config.toml
n_head = 6
n_kv_head = 6
vocab_size = 16384
rope_fraction = 1.0
weight_decay = 0.0
warmup_steps = 320
schedule = "wsd"
Each number is 500 + 25 x the weight over its row's rms, rounded and kept within 0 to 999. Layers, rows and columns count from 0. Numbers have three digits each. The size before them is the row's rms in percent of the matrix's.

# layer 12 MLP down (transposed), 512x192, rms 0.101, rows 340-388, columns 96-191
111:524473499480510525509522491526504510490508472527485482482519500474512533522513529505521507499539519502479483504492487505465514514522473473497513475507457476490510495481449506477506472464513498526484531445522514502506502481472495546504530479510525497532478480498473534518556507551496519512
092:512487478494488533492514545530484528478467485555537498518465517522499489521504515566510479502505473508504478488503501522488499534506456496511484455514523536479500517514514475544458522486501479520477487509523498458500475462524482473493485518492470506539538499524480521503497481524477493514
103:465526501503517528533504488460528481437493507524506505479524474458530478469478455535526476477534471463488475491496491488508535540469518469520528430446481516470526490497500493483494499508513509504480524550470473488516515500459568514505503495475479439501532524504507466482485530523485492542
096:512554476544474459467499496529525505456490485532505486497520495527472457490480533481517507522486488493554479496544512535498493478495476488469509534507505455481502460521519507508484507474461505479506477465535521492510447469497487500557515516470475444491508456480476463456499507524514544476
108:512511513481532458527537491513472481508471491514507506478535501483518466527526545515514464495463571519460521513513502495534484481533498524507506553508533485526509512476514477484487536512472493491514477524489516498510536469499432437541483517494493513512484505517486492503533558493515488545
113:484552514491517473518456541512474512515512500491478564541518466498534484511504488475464507447451521494539503508507490469505498457518491517479503512492454555503511495541503495538498520478507501468524517495492525534515446525505525456534464503465514501469487525528502492487542493436463499478
091:488426519503540491497485529531498478490518512471453465474484518509492532509485472486468482502488557524498566482536493509448486443482533508510550525473549504489507512486445529508511518489494523508449501516507492475462520508491513512494501505497481449510443494508493508505462529470483508478
102:490498485506523454565495504524485509524484471502497482494535541512458460481474529540476506537472482462503449504489459512487507519479449496509489495524537489487493499516534524508547503491479483471483525498504539487453490459463515511533481494477541455479548474508476493547540530515498529464
110:496503511481495544511506488516494516479505507492489504505514436505548507517494512458459508529509538478492521524498505469440529547474496490501498490529467510495478492486521478510462503479502510486495524503524527515480505524508489499501506487466451472501529509453535517493522501515495528460
091:482482566520544497510473508485503457536513519485521517523456467502487529442501483505519481476456490496477515503522467470507516529472482497520520520510502519494504526497550521494456558479522484507580494477481538512522484500480494451479507500507532538486515462477485501518500488516513513572
106:514549512527503537493525486496528452481475535512514503563555513495536481480448532461546459505464476473511465483482510478530500497487495509522484511499457513518531505525494545519475477544453488499531503522473506484512512480510514463461460482481518508533485473521464491480534458502485497508
095:495530510520502435466497519513500482501530531479449498514452508514488511420513491467504491515495448532534521466522480485544510492514486461475493532515480513499495512524513524555501507481526534478464512488481492507567538481443547483478510503476505515517497479504561466482461482486476493518
102:560465498501507441472482511506487482499507501534548492495534497537485485470525535478425537503486453542532516478470500481475478521507491484493480517468519499486495468464528518443506501482524490488480519513475466446495473505482504501469500473459503504538532538507463481494540481512502508516
111:518571527534523495491501540525491465491536490467511494506485481502476510508518463450544497460489510564542467480511502501538474498489504506497520488505521485455500511503520487521508519502503507463500536506509502500532508501512543513501502509529543486505559492457530500521489535520470501501
094:466464500497560536492465488485480498501481493506512425477475519544472499511520467478499465495530482513489515499528502468527550497467507480505463511481531500496507512500420504477529506530503483516464494489470466466492542530534513474510460514484475525464482506517472491473470532473496461490
095:540380497483494507477519476517475547476506486487495524512537491536472485483476497511487541513525493492528507492501535501470488552546483502520451499471549554498481528499546499505515503516499492482504505489501505494497533427482490509487478483492535510482475487461468480503499542489460483455
091:514532460505495433553484494473529520508508488502528520480471512474516506531485467507505489466520485506513466485498547444497542491487543478526504510533496435461486503507519512536497497495462491522481492523526468454517507461493486506524494483525484506500552469489496516511448489496517508519
105:526496495539527492539502487481489511503489533516429505500524514497479515501530475506474511508520480509536483509492530516505494497475488494510534536516484503502526524480554462509439470489480470469518471519516502482457505483478501522528519474500493539526511506505483491499510482498522520499
104:518435486472498506504518507475547529502482507430496513493535481526497473490496510519526479513516464497492534488538477544516506494485532576453481498471506498510509478492466517472513490515500530514477511474537513529507527493555492506448518489495456506496459480486478474526522474451492507508
114:464454494505516541470498498511484503527495510537547509461497528519528528473521472477462495514508445503465485484545501487520500480479464517458451488507542536546493507530513465541487498491532478470490501531461444493466488515506534508522512519489497517501545490491508504506456500495493497534
089:509502490524484525500499526489500503520510468515536472514503532495508463486446523522519498485479462503478524557506543472522508484467484510512496534513484512557517481525472488461480516482496475529492503511509489469509477496502508430512498531462534490481526518506485522516483442500496519516
109:524456536470487520480526529533499490489472507511506475486492530468525535500513547469504549478504497529459518518460542534500483549492485492517528512487545497518505469502495466493490521516493513446516526533481498506500503516505453497450473484534461536542537468489489472482548476531507506520
098:494489480527479490496461514509487509479442543498437480541495467510530495489534502511489507530551531505520559501471513507488528507498483488510523528506512474541470469473469561505496514502521507527536501482485511489510475488496488544475497448467522493483525471512479476507532490466462490480
088:484542538512553491486505466522489510484459468505489521545502493468485512486540483521517510526515574481512496532525537492498542513523513493528480471507502486495504562478485497490482501504531480525476490500499512524479477510508518469457544499519516482560527504537492495522505504509488499461
106:483511498506493449480540478515499535500488481498551517457506477471494526525451513491500517523462526496490467532472470472485509501475534508488477499511525566487456503526559497505536544518504509465476470505533517534493464521533501471517512451484485530450502464492502501477458486463499493467
095:517468533477519443483475486492488495527538529522473471477494509492473523517482482496486553533509513530555525462481477516516506533471456459547521491554549465486488481499460530447496515512523498478533531489498479480476514456500465505503468530487489528527494519494480496544483519493486469480
083:493442480499498516488477504476521463493491473546503491476473498492505482500479504479516486500454496529482533538494501502475492522502485474475510517518520488479517523509474502511461516509501516535523462504546492490513496491473498489553539501509478521454507513511459498486499503492499533490
107:551491506495504483484472521493470512500502480505489539508504465487546475452499490514507462489516491539505489505492536505485534524490519447475517477513545500489501457511478527542564477495476538504511548498536504505524467469505490517516523515491478535471466502467443455458533535549509498500
093:504493498514514514495469539496484493480499522491473515492478477470480486495518490552524469505474485511513511488527508519530480523484540440508530499489507492496507505472517513484488485476490455502522425504486511487490523485496499544492504502499510506485517494479551562492571472466520510481
096:458537491527490490442532507521473495544490479509491514516454498491517461554509536508514438500485510472469523485485535429498514498519444477535465521517492506491542471471480512473485550446516499495502479476525510489500486492517522497483495505429513497478496508532474481449519510514497500504
110:458608484499489497523507533500480522504489504510494492527495513512509474518483477472496449500494491519493483470494494504506512510470439463480523497472503487491520485543506520538505466467518505482442501498502483527486510496473505518550535473468494497505560508487467503500471495526510492491
092:472571509483518521490519485512485467499507478513480499518486528461522543458497500484479493477472509529522558504538451538508518524509457518508504502511528517473475486497508501476464500537490477494496531502520447481550540503476486538486512468516509474537429507525505515513481503499536479511
114:505521522496468523488515498486508491513490516495526518528471466553533538501523513506510472554529470520506544482544457523470540504515504472504487514484491502487473500501552543507489530442555505476465478502475496492484481507494530467501469500464516472504515477527500463488438480501479518509
097:534502496520476497533440485509485479501483471498507443510495475543498496514509510521493491539468459508512493474542483500502450496491478524501431534481464482514468477457510494531428511508542471512542496526506519480456484522518528526523476476502519487456514476514465521540511452497504505504
104:458517543505520519506471466496479439511529521517520540464440551553501487479515498478448523520472518479515544535498494467528494506488500500466486490487511511548444489489423506532489474484495504455465515496529498488486484514545512523477483504524492509482528494506493476515496533474439478473
087:503504537486502472498499525513503457515490521474481478500464514457496490485505557481486475515529481503500489452502466540442489475489522539502512551481523505448530505501480516486455517487532488535505469462498534519521479480470529510483514485533491476478524478517461489522528522479502527512
112:477429478532479534489491501489504509519498499450501487517491489509498532491505518531504463494479536481480528527557534466539543481465516501505462489495496531505492507506503451488440493518514477497491494523456530501548481469489499474496516460497497531490477518503481503493455492479541473427
088:565485540455488463509482513503475503470524502509545482471501489528502480521530505518516517469528526481488475486485510497511480458496517475494517553514447501518548485484458541508516541484512472520532495478508501506479500524519504470487506485504445514492478513497488522512547490435485495519
095:501523535501480491561522458516540550521450502496523486527538468499532509455484494479497523540511448483528500463459479512502546500444485509480487480530560542487525503501507491484459507535515495500520518511484498531532514475493460502501478477516508519472464476497516490456491497554534489507
124:504581517504521485439508496499512488463488495521496472491467490519496523488497489531519501528525528453521478464479450479464531528474537471544525471482447492492468479476481512525481517502529486502552494487509478501474520540481521549485461493527534499467486479535477508527484531492522512473
095:495490546476520511466500529499545456532504504476506515486472502568517491524494515519519499466459541486522508503540490478458508482521484504529504466544513504503535478511496551530460570520511480542522465496538500538536520502465493524510520496497485481517469510480500494461464470504522518519
077:511437498490482469438500485512500460450478488495521517480496505495514468516490507481471491506467499527533555507504502449546517517502483524512486504480534513528572509503526483531488483506513475480518484513525501523475481490471476530517511500489476484488468481518443484525461510547479501563
103:508498496502503485549474510518466512526514496518494524530508529476505493491525502540503473520529521505462454486470468532503463516510494487457482499497487511522528492490514517493497477529463532494520523493556551522520546467513510475545484485502572479464517513508473508527511504520537520467
101:498422549483513491552511458520498501551490544487519471507517493527510541500479497494475491483483470460504487500475466511509471501539501514477490501509550527532521519551462520499514517514497478509526505467487482513505537490498510484477529492468470478505497493455554529463443470527526500477
092:405578529543541527523504530517486465494489483523521482479503488503497493512529507484473525515504492475499484494475515495502516472466531484551498491476538471500544518506511466476524435541463481506494467490484469472497491506520538481494481459485476519514486502492514504500495510506481466478
103:505507462539488507509498491511480505470553526534511563471524486549451510473485481520488515543509496491531521512541521518519495476524521531496492497494534498485509512470457486537452467571508473521517544515517468498511449525531520517500528509503503525499534495526481452504527552527520492499
102:494514539460483481489533492511498505471489511466497424490519523478492482508541480518495515497471539524516513492494539519510515518525517502465496479508514523497480498511504461494524531504509471488505505513529500499519478451505530478452501495461542506492539482499545510477431443479507526458
101:523512536522507437504490479528522513538497497496493489475517496484546486501503503524487492497471524543497473493476531485505498470477487532476508501545468488546465437499488475499519496521503550481488490507478505503477519501522454524479500508487520518477491495526491575499489536545536511522
100:509517498480485555496512483472505479551483542507517509484540525517500473499493436527467546549560498483491517505513444517527526500495439481478511499458524479503497475502515506491514456529514518509536481517521489463510521489517509515490469494469489469532502503503520515514476470493461502525
# layer 12 MLP gate, 512x192, rms 0.104, rows 341-388, columns 96-191
097:511521465478510465493483496468469497520505520480458491484475512432464487484497476479517507496501526490495522488527516478500500509493513490503492519503505507491455472520504492512557470515512531511539505503494528494455550533505519505492504520515492481518515496501505495488498508426490540527
106:506495490511488501523499477511520491469479519519528509479542493525495496549487538485494524527550496488511502508520492522452494534495507470458476484508505518547512499512564475469474529458491504500498480528492516485482508510496492498473502470468501495480496524435527495512533501508469530465
100:488487523480520543551563498518520538458506514522503508508536500515486491525501501514497512549543472522484490467492441555536484487510436541451484456549472521502516488490547475463484482507490497530496500556525488521526523511489541517488493510477539480494513530477491508487508459498524527455
109:495524440513516481496512551522512494517517474488484517504462458497486502515519494468486462528531497479533508491483512485476496482546502487476503525530485501487486463550491423499464524472477488467524498477492461501505485509502502485477511518499491497481527545503499518504482547469557475486
109:496526494504521488491551534499522471483522540452493520501498525528478486504500499459494527533460510479503495490482459533543523526517489482527522516516466542570499480477521498515526493465532506466501503508532534508480492497517494538568489483504509476509511475447536476481517491521493479510
094:456488509492540495506453504524494519476545502464533467462497531489532508493494500519473461496543495495470507484490509492460508472530520519520528515539502469517482498473479475523488492481458522529477496496448488472504516517494513505511516494473501497491470497516493485515484526484478523440
101:489516547494500487504532493502466498527538464532518516486558507495511490561506510457511502519477493497510512491522478515482507567502464494466481502492484523463523473524548508482548502526520516521464486482525514530493539498493480562518513499436529500473509488496524511522514478495508510491
095:483530517516515513487515499533450529471552533443475523470508471518532470549489506438466510500476523497508498513493507510459496539490466466492484501501441507518503454445548480518482499500502539517474521517505513493479520518498481486512495503486483481476503492473515531504512474494509547499
092:502502527524465516522476512515525545474465509498519509509509466488489515509489501532476547485561501540539484507482456488486458496518488490504501558476463505520500490499472502493460461476446475476506534514511492461456480536522487490471497496535488511543447532498503459514475542502482533503
105:463529513518530500496548472527530493460493543524542481494513439455485478496530537488487557496478492488501470500532480528529527523500456426475499509524467510512517501470484547520529524509512493498484498494512487501487473500488516496494519528459523498492504499526506515502516511502484465505
093:482483493482524542506513469532473508524471455481471478501505498540496500512460501475497511485517511466453529528520512498434490505523505488505514494480502497512488508492486458454502497533508470548530488475474530530476480529497505523504503516500518481481511510509464545504549499525565526510
106:463526505499517480439485518488508478491510521468499510523467454520486487512498531483493474489495551504508517498461494521518483522518520488457530453530500502508504446486502549513523512477463508521500500505510516558523495523502511466471536561511488492488514514486478463502543462482503477544
106:486483505495530528515469514517514493543528493523509561500493472494516441497479483534486509493495484454505490474516535518497499487542455536502512528518425499544492499430517471535505489483483490545487497481537465486516525499496519500503492475500537463504517525508518506486567500473534470533
093:504512515472464533497505521527519454503494512455489499502507493476559434518468529519505517499482503468498471504448469474495491494511500471494550481472481489520463479458563506467475502468478497526518517487517506539497449488470493547507540471529486516526517504460481527487556504526486501516
099:500513526496536508512507493495514514493504542509466509521587506524517506534497517496449507468525498505481520466514461518490479491483489474468535512502453507511446478474555494500486537539479524516466446512495562502520453505502474478510489514503463510474547499495557517522508461459549508532
093:501535517473529476529529494470506499499529554501511466466493453492469495513521519559497488454529487514487481476489522519434488524516519492505489483572468483486464511511527504475520507522494470476470476500505467489517523436503511482484486532538456484510510485498520525503509536487527505460
112:452519472486521479512485541490490452474489480504504499491475474533522478563459506485479487490472524480530535489513474466526534510496510476510521491528453488499525484502526492492527507518490493507476470518523537525523478513481539517498508493461495497515551511507503515506523461486476520510
105:501484488517542496494500535507499468531526474515459499444476497496499534525448522456443483466445529513525469508535492459470521477534478442535504512545497519467455459514472497560473513509537458526507522521509477487485507504507540496490495536517511495527480548463459485481526490498504464522
114:480509516532542508457496469547504491517482455513490514482478475517531534489475502476433520502536499465500512489520481489466489530486480535480465483498508533528498506516511459529492490503496483508474471532517509516460527555534512502479523494460464496456515541447514533480498550496463519501
094:461498518486518514498491491473516508474489528475542527514512486482490483526500442532496527527489489472493510476477499528493516516488505518557513446493522502478432489478522454478500483531546512484448521522506496495523450491511513514511506528488483490486517494498525542505508487502495518478
110:491523508452489470465500509550486494495537502487479537514519473487508485460533526504488492519499481455549500517482508458475493535529456470509467460524493462506496496511566478506492497516521555513507518499512454494486496517473471524475531499513442508480499508462436523496493467523481488526
094:530502458496478479515521490504456510503503510516501483511488467519492462496483507482530493517477502476508494492519510494527502499535482485483505493508505566512485473481469458491513536452457467483464492507524476497485495525526537456488491546514509500454539534480510464497461497523491511506
098:487488496547536499491502483517482514474495448530482486495462511465512540484513484486462464472486512524516546518511491508477501502489498448497519467515510503502523506455504522465499504517474471528492489474468490495507499527514524513525511493487500543507504535466558536483524524462533526466
110:484501472466552497493486529531490503514520487495508464528536499519470534522508504464464506442481582487522514533519481495494478470499476468502509487558486526506493513494499468483508506549449469503483482503550483496488485534486476467490502482466502483477504518481528489476501520515529506493
092:514505508497488466470484508524543484497474521535474502501508539476509508474506493495514506501521498555510550471516486543495524523501504492512523470507510531453479471502533510452502500489508525493502534516487481485500497457502459485445476508549484549519446491448514522512465491478515468481
091:505509497504524504485493472532474499508487488498499510517518495516497479535514513510514555527512472518498465490484536509492512489465541534544493423489488506477491447491527467495488492512492490481483517517497519525467539520525507486449518515499502568508480493503489504522509519472486509481
106:519496467524519507506511497471472493513479512521514434492464520517512459512525521495479497503486509491523501531487505502507552500506483523496523481499468521496473462463501469520528538442494499507499469474493508470540447487515526540513533492507497496538498522526529484456534485507498506512
096:523516446509524497518521500516491490478505580439478514460489506515490550466476452458511525546467496507554502530518502536501480524499536481466509542469507486497501461531475465491525493455502480522505514509502520476503495512481484499507499514484516548507485532484513534502579473514477494498
100:507501451537521553494493499533494546494502530452536500516532465522508518504521536515465500484534510504519540490480492487529508520490509522495491495510508521494501498498502516490470478492471463535494478477496515455452545523521543485526516476458524531491508516496515516494552523459509534519
109:474532433533499500478500539565443529497502529509461511544517489512487459494478514466500520518495521489502501490506514473483493521512498473450494483516491519509535507516516481535522513465514504467484493528537501506542486499488504486517513477481445514458495506509518499455516478541494518537
107:478510505491507473519470529492520474503506470473502513474523476526494570495506511484486485505485483466540555540502465476488495502519488508502506488484490542502541459505507474527452494518467480511499525486537485485530463470487509511538487523484523423460483508522506519491529481494512466474
103:484523482469518494472520510511484530507490453502484517515530512511470496545504475467475487493491533475489480516481504485474491521500528492556505507501486495515521492492530516498507462476458459496488477513484503509482471501515464486479545520490478519487513500455506490504499509483514504488
098:480519489531477469507551536523537474463484520507490497503494476491507529530498537485486531525472521490481494511494523486467491538510498485505515522507464475490488466464485523552505527500527483512463551504485521490485519513509510504468511513514483498496502480504497513478539504477536467532
103:461513478505504564503461485542490510508536502504486504472519501497490501521476525493438525549478514514524485520544520520489474529520474490469503509478477497543490446437489509466494444471527513457467500485500514463474489509520490487521515505494469463499485505490538527537517514522468486457
090:503522467523475489513530502506500481497496495504444528472547535517526475473511559441470507483479505528483520505495526525486549505492482493472477493466526489484487479511513494507487531502516522465512507518510540506513485475472509497514534504503490559536510495471505539531557473467546446529
109:500509436480526503507511511559525538531512528493452469469505481539454532528504483483496483483465547511489504521538513478521516520496472480499523460516494518463552530475502497516480515489503501461514444485536482506507461516477481467523533491488543510486511474482525494508497520505502480500
090:493486489536529531483494516497485508508505490491513491501491539526517560514478471512491547463552515514466496511547477495460503521504503493503522488484501546485494517471500542498521490515467508541468519556505474515476515488532523527511463549497533482521476521491471511456474511511509476468
094:477485508529497483504497515502483528491493483550477531532510520477518487518490436469500476462508528495485480522537481469507512510453484485452544476537535529555525467519502528463514515519527491485525503541467483502489462501488511506535485491451496477459537461469490489487517485524514504524
110:503504471506490519501491489504505545511573553436479519497493483473498486494479532510515490531476504537480459543510459562471479562551502457463508503536483501517515475486488484491502533482523496487499504507521508461497470532482503485503517469539489485534545519502487534475506477469486507494
099:512499486530521503496470499519534525432479488487518481534557483484475501522483550483467500522494500477511522483464551489514512488536521491483504513478500500536540489475479482464482478492452478493508526486474524463479489452501516494437517487472514534523519510499507494466513489489449531523
085:497477514529509501517475520497506511496524487527506521520519516506521551483523494510501495477545509490496418493485490555501461500518511467488506495487539519492451507497473505467494542485471513527494517487499508516479512521563502481520501516529567513489532525495554478442554484493493509503
109:473480468538513507483502557523529473506502504513491479496477507529500496528484509452519474506461507539543504502529516471526534538491510471488564468488514499490497487526502523550512543446489518490517489509497530513456506490546498490486504514485517470540458512516500481516477514479489522475
101:509520453474497488471486498462512419474512515513499502497527513510495465524525481532503471496475554470517453533494540491489500509501529504479528497514481453486528473481495511535521503465531482496520535508496500508545473502472495464439523499474483541481559491495442509513527519518524501511
098:509506533534493491516515517461486463538473500515532494492506516497462474485523499486518471494517517517538480515513554496538468508542452533461462518504475527485517459506508553547500504498501488495520502517511511548504489473550500483536471504516492515500500520472559522506470482494499503536
098:547507494488492507460533489542483520484507488511491519548492514508469497522479527528527478517522497542516488504489471506516484514482489462513510480524475473499516524490490506519532549478524529503499497531520521566467486520461481479511528503502511508503524477462504516485503474480473481515
107:490537443543533456516513510474490467490503530416500474532510498505530520524522509502455554539528518500498515458523485502477479509496472486482510524502486534501468476524495507508502535493465551508495520468560502500509550475493508478507545549523504505496520492486495546491480493495503540546
099:494529498462530494504528523503481481479511531500503496476510468512486545561432484510499468531512531499489538480525440541521470525515457515465520505490492490457545492498505516517483490507538532498513504506554483499520495485499524486495472482496499475533516486512536470518469480449454458467
109:490510472503493492492508537542522529503522518496443507510503450484548473513482484457496479484474510508468499486540497482493536544537508504443490487518495534567522498513481502458463507483510496484480478508506495517490501461513503490504544500477510486458493494504467532500492489514519474508
# layer 12 MLP up, 512x192, rms 0.112, rows 341-388, columns 96-191
087:514489459507468503478514453507502545499506500500515509488522490506461487449510484482439525499481520475458527465470466503507489481464477508541463449481500512463474512491497469531533493520494479483517466480484503504499483518508510516467492520480512511482527495522557508467489517483520493525
099:519500492510489474472517477485499539499525487510501471472499500501525462516483512518510504529495501519503522486522503503545502520478481470453530554528499558503507497532503514512468504505522498510486438507537480523523538504499521520573439519465485485487501440529494522521503491490539470504
092:509491470503502478468489552490505512514442506457521521453478503470487537503455481525485503544486504532486479536490484491478527530510503479521543492489507553457445498487469465537489499496465465498503525492511480474532523464497525511489492472510504456499541491503496495521483465509493473531
109:485499520498477514493496544522551468543516526471469579474504508485491511489495518506499465472492480521552509571517504518503462509517470477489484469500494483508503552514489504509491503441482474484502502504526509488528511472448481487540445525510491415512456523489482477511554517508509439528
114:466494521506505474478456494510499525557464468482524521496518499463507509482502512513505493501468520494487526524479507482477485454533486507496524501506504472425499524509476533479507500522506526551492494445494488509512488485478515509508514508469483536535509501525544546524497514471454505500
083:537527512474496489513515475524511501535528497478534501534515529467524488517533590504513531491476516516515466506467501531539509504531497486452505535521485486513510517534503539477550501481439474474497498483491507524526501546502449484497471510500529525516562482543498482480511479521471498506
103:494505531535476496554487496528437476500481521519552501461521486520504483488531519533476519529485480465479476483547462475516485499502482483544476526496496513529510559483491465472499488495487426481507492517500479459493495479515502458490505493504533515474493514456517512478520548499525472472
151:521439541529488502505503504476489529507477480504520493500491527492509507509512529513487496456494485522473442471477512510531482446487524490505516492464552514519468526460476528490470474530481515518501501548449493473500509479513498507504512498517525528521461478500507471529492490484506537492
090:553509481456456497480488476508479527533492512506522507477519493533499486499487478516492530518530502517518493494508527491504463521452495457550476547487477457479468463516465448487506466459515493524452534524475463455499504532515536537492482472515482527502506531517517475471493501492520508531
103:496498526502483504564545515555472519464521484498481515520525517521516484510471509493541503538484491528545489481501475502510530514492496518488527493549531539479539492503485509506512449472587560526505521502507548551519484469506482465496529513491482484519509482510495506472488484495493481492
088:493460482465481505496520492495490535487495517507506500475536523515487510523456478474461500513482503510508446494527475476490472487507524524489534465504539469526498513549502466451468522536519519509498497501462511548513498488472520530447515534511470495519465507495461522507503474459502439510
099:471503498488489466487488516501535521510499462504518509526511546508495519487478522552547480557475527529525493469497487489505477489506470509519537497457512520521547519482515430546529480487507523500447462473499459530455510501510506472519515499461507453483483474501502483462466504490524502475
104:506492481492510498473531489531502443491494489498484499484477462506497486470499518500503509564475489505512489502474539480522478491538492477547504468529469524501506500480507491505516503512474491484513552484518485508492509531473494464501477507581536469454505525522507497484533462541525492545
093:485499486489487496478562483517515497508493527506469512510488501479518471473476500533535487501506478486498512506467487516457510492503514491475524470484522462493486511516579487500512479491473529495475527479522530474459483475496483469505525507538513460518481479470513506524484515545485581498
100:519497535520529485474490527533530499442491498516512565554498521503488518532496538495486504512497515484498503513510507490524509459461488479497508498526507533455476500497516521494477471515493535527477526502515537471543447483503512452500522534511523532507507517464532497493502462514509467555
090:516498533458473485496483535492497465513505513460499508506499506465540524501516472496520519527511478500511526549513447482492553483510471496550500487519513524555524464490539500522458534488509517476500489522548510516471490524519485502492515513507495541454472516469513489501536484549512530489
110:516512530502517517512493519525525531482491481485539527516442512527534493493517509504506528491486454558475455517508480554533511491484503480516490508461505548483482500477525526460478515500495480500457503575476512544486496470498499520525469492495529515527493475486451484560504502481503505437
098:491507489492487523501488504532484540493501519496474489509433555544516482511533519493512567500524518483493466470471464464535415508466465462506503485496538569513505525539524516508498540513484472483499498538482491526471528527510508487495459515472521491458514473460531506514531506501519479486
114:458482530527502505482515483452452521522504514513478525510544477484492513513471477516472525495481484506485504484504479474510535548455447493455504552501452524522560486511483517527526476485494555560485503559493473505486530499500490562520494515487520487500514487526511476516505507508520473491
085:489489469476444509489494474530493475471502518488466508493504518457485521501571535503499504480539487487522490453499532538470501483487504480516475474453527464511475491506519464467533504526485507497500468547479529519451457520521513521495492486560489489540525528514474469481531536478517520457
107:481503529483485470500546489493499528475525496530532461511507484515551496536523522486450508487500511471511462545478495457508525508469489517507463449524521490536472517499496517479479521524480471473488500478495533472474528508513487515489504517487444464503473503501456499501467503526516545470
095:452508522519513515493490516505487440547499478466523542532522500546470499481454504519474492462470463483481530537523470491502488484537501499513538504490512487489478497567510462495460498499498478486503502487458491496457487447516503502525531488543502512553483439474453490472485515515549483532
089:514505495455468475528537524499471502539517481488497516511527509584492502540489478478515505465482529511534467534484494468479540484488460526511486578500493532514523488535516523518509499466500502486511486483504521502521480525495466509524489519460505494477443478466463521547534511482495473511
107:555498511500476473460510490478504482517486553503515529532514474495501505501513501500513477510512465514513497455494508470548469469492492525549468502462511477504500521542545476529493503496478532499478508533461551554535512516483520468519493516494555549497472476503519492512494478481513484515
088:516518507509485510502506514492490529517465478461494549534525478479503498495491543482502467495492495540486518500490494483541502501500496498460505517510514544534495489489490575541475482470494469516488571511516505545503535533480507528490519541515492500479524460489493515475500488452476498489
088:523483497496444500508505544479479507501526505521499477516520485488497513498507498514533523509557480492504498478470527520485492461439518528547490509470494554472554530530505463493526489532518506461498482537513482527496526512537484510532498486537488486470520519511494485483510489502496456510
103:474470493525552503465499434503514534509500516510492502493498463512478484534494507556488491520533470460510511532510522478509505510517536490512517487519486505474492483482500468522481558489501538525496440470486466503520483498469497510509539456482526523461538546530551532496485500482549457469
091:535492492507441526477498528481509491456526562442516502512489478517506509531502518514450477471502509501488559518459508504533524488509463505474521502549503492542493473455478469548551520540486507470499473486509501483537478506507481525511469475469525464520527478503449487482450509520511489536
094:497528514500471500498519556508524483513530527506473518516485492499532501480529492495481525502494514483489460515508528479538470468475480502480500477498496502555457481466521476495522498450455521452506483519472452508519469477489480494448488521494499514520533485493506514514514462468496487486
132:545484520511513516448534494510499535510457477523481473539455499474507530496523509521495447464515498505493488502514505495501519491506501510510489473494529519494507498444532538518464520501476449500478510495455485475463546516496541496511524501547506461548482511509516487517507561511549467488
092:472482474554480523533549478457512512516502534490486556512528531563517509531461507489470519533519518466477502458514494520476527492474465471471507486496515507506476495511493526488505514482494504507513445471507544523467533520475506493477494485473514454501538468484517480491464491505520538496
118:537496482519467485505502499511494495518489477520462514517495518492485510481510570507580499504522498531468481457563520519517548486494507494503451527482492479492499543450536525524479484497503483476493559534466475527466517498443499503519509473466486472480498520511530467437514492519508555509
097:511492496522477517519493532481506498511502467459479516507497488506483502548448508502500473473530524484548488520487490487509506497529481494527485536436534482518520512531531493512500547493464496517455506508525553514501569509520562506510464483497505483531513495491482497511488514447516485483
106:485500488497517476482514551494468513506491480491509456507515522501489481515534529527493487455498512509500489470535469479492502530493529515485489462535495494487505494523503503505513520476495498523488470535548493496478488460468525493471479539541494495562512484507510499544533443507523542532
084:483489453489499534471515537517533498476516484519483507490496501500475498459506483480469495485499510516496492520500538507492507518511503542471503458481502493503478544501530444549503458498478482487487510513513492522461498518512480489499459544507499499479478532457485465470470539466530479544
110:511492501536523560482453516465518542520529477486510467457501547480500532508509497519499523459508514523492499511528507504512477547475484506511510491540505487475501501526501510468516486513461494537506507469482506469512524539565508465527462507494502507490490542453521530549518539466524515483
084:484489487516512479507508505511519448502491523474494493527488499449457521449480539538486517510473520544517480577504507455526516526515510475484489496519499490501493484483475510506487450514493530504495507525515524499513497477472532510488471508531544493520500472496494514513505560556463484501
088:493514453489527510447526518500508481518498507507497499520476478530472517550467505507468483475509508518522494513483490502489506504521466513489507502488493502556480425530464507471515493501472454516519464482498489491486473517462534499442504538499504449504518508490468493516548482471498451483
122:533487464514527472505519485474536486523540495509527471503520502522501462505527509506534483496512522500452476510527468520472560511506513505457518453494489454499485491496493548510514535541549491481518515489520538506494535485502544529507444460498511522492470454530469504503510567478546480491
097:556501496491473483531505488519490491479513500477512539490507525504488486482525512530545503510554476506501479491518531530505508495472521524509490555461509475507509520484536503470503482474493502460521493522471451519464512509540499436507481497485522481479520528495469518459485534548475488460
074:534495495485520559534497518476504547490556511456499461526492512504511540513489506513518519476506553498470497522508509507472449494480485499484503514530527534457423448530478511472512487487502468535512461495527533510484516545515502478481522520484509468518546508506556483504505499455490488486
101:495495477477485480489490472485531489499470481507479544491473495497499501468461494491449479514469462521505474527467539457512515546523547504501494493498503497533471485477492556542515475441499503488460515523482435495482504505470511534469513463525498506535504514503464492502502510494455466493
097:521492483497422492515509500477521522489473515490536517500486487500501480534487475501518529454491506493514518497526521533507487517467504472521515543481514510507483546473516505512477478484484469483474494504500527522501524501516517505484490494487492487462510485462511448495495557510532510502
087:544509469490515505495538504475530529470483496492468544552445494510506477535507475516534487519528487520492507488533509491490499532493493487482548464493511498434512483442548532503490517480474535523503483475481499555490502529497456489530452493514489490507495481499483491456483509466516532506
099:482510491494480489483520480457467528491452525539471490535487517520500538450458494510482488507498470494456515515482509442473542502503510450506525458472505474511483541478505501523525544526496508521493480528498536513507478528503440517527529471508496498494484528480487495534516548503516492510
103:540500485533483550490537452510499494458502495516484530497471504521467490493526506500526509521531487482499497524501546541494497511479499520499482488489501507455470503473488522508499530458530470465483476515504499488468518502493515487531519461511463530487532519552504435462530516516512492468
096:498481515489488520504498495520530522492519496491431565512473539497506515520460485544498491515520495532478479513535490509528493513458485462451487478453475503509492503477497560483485514531511522530527517516494499493507527510475474497520490480499527495503498484499501489486486473487492480471
108:494495474469465536476513525503486534526465515546481491522538497498496495511473518502498541529488461508520464519508528469489540506501523499471517487498502534496551450510518477503477521497512512509478499494453493505561469501520504498536563493467537495398503494487490497538511524510527455482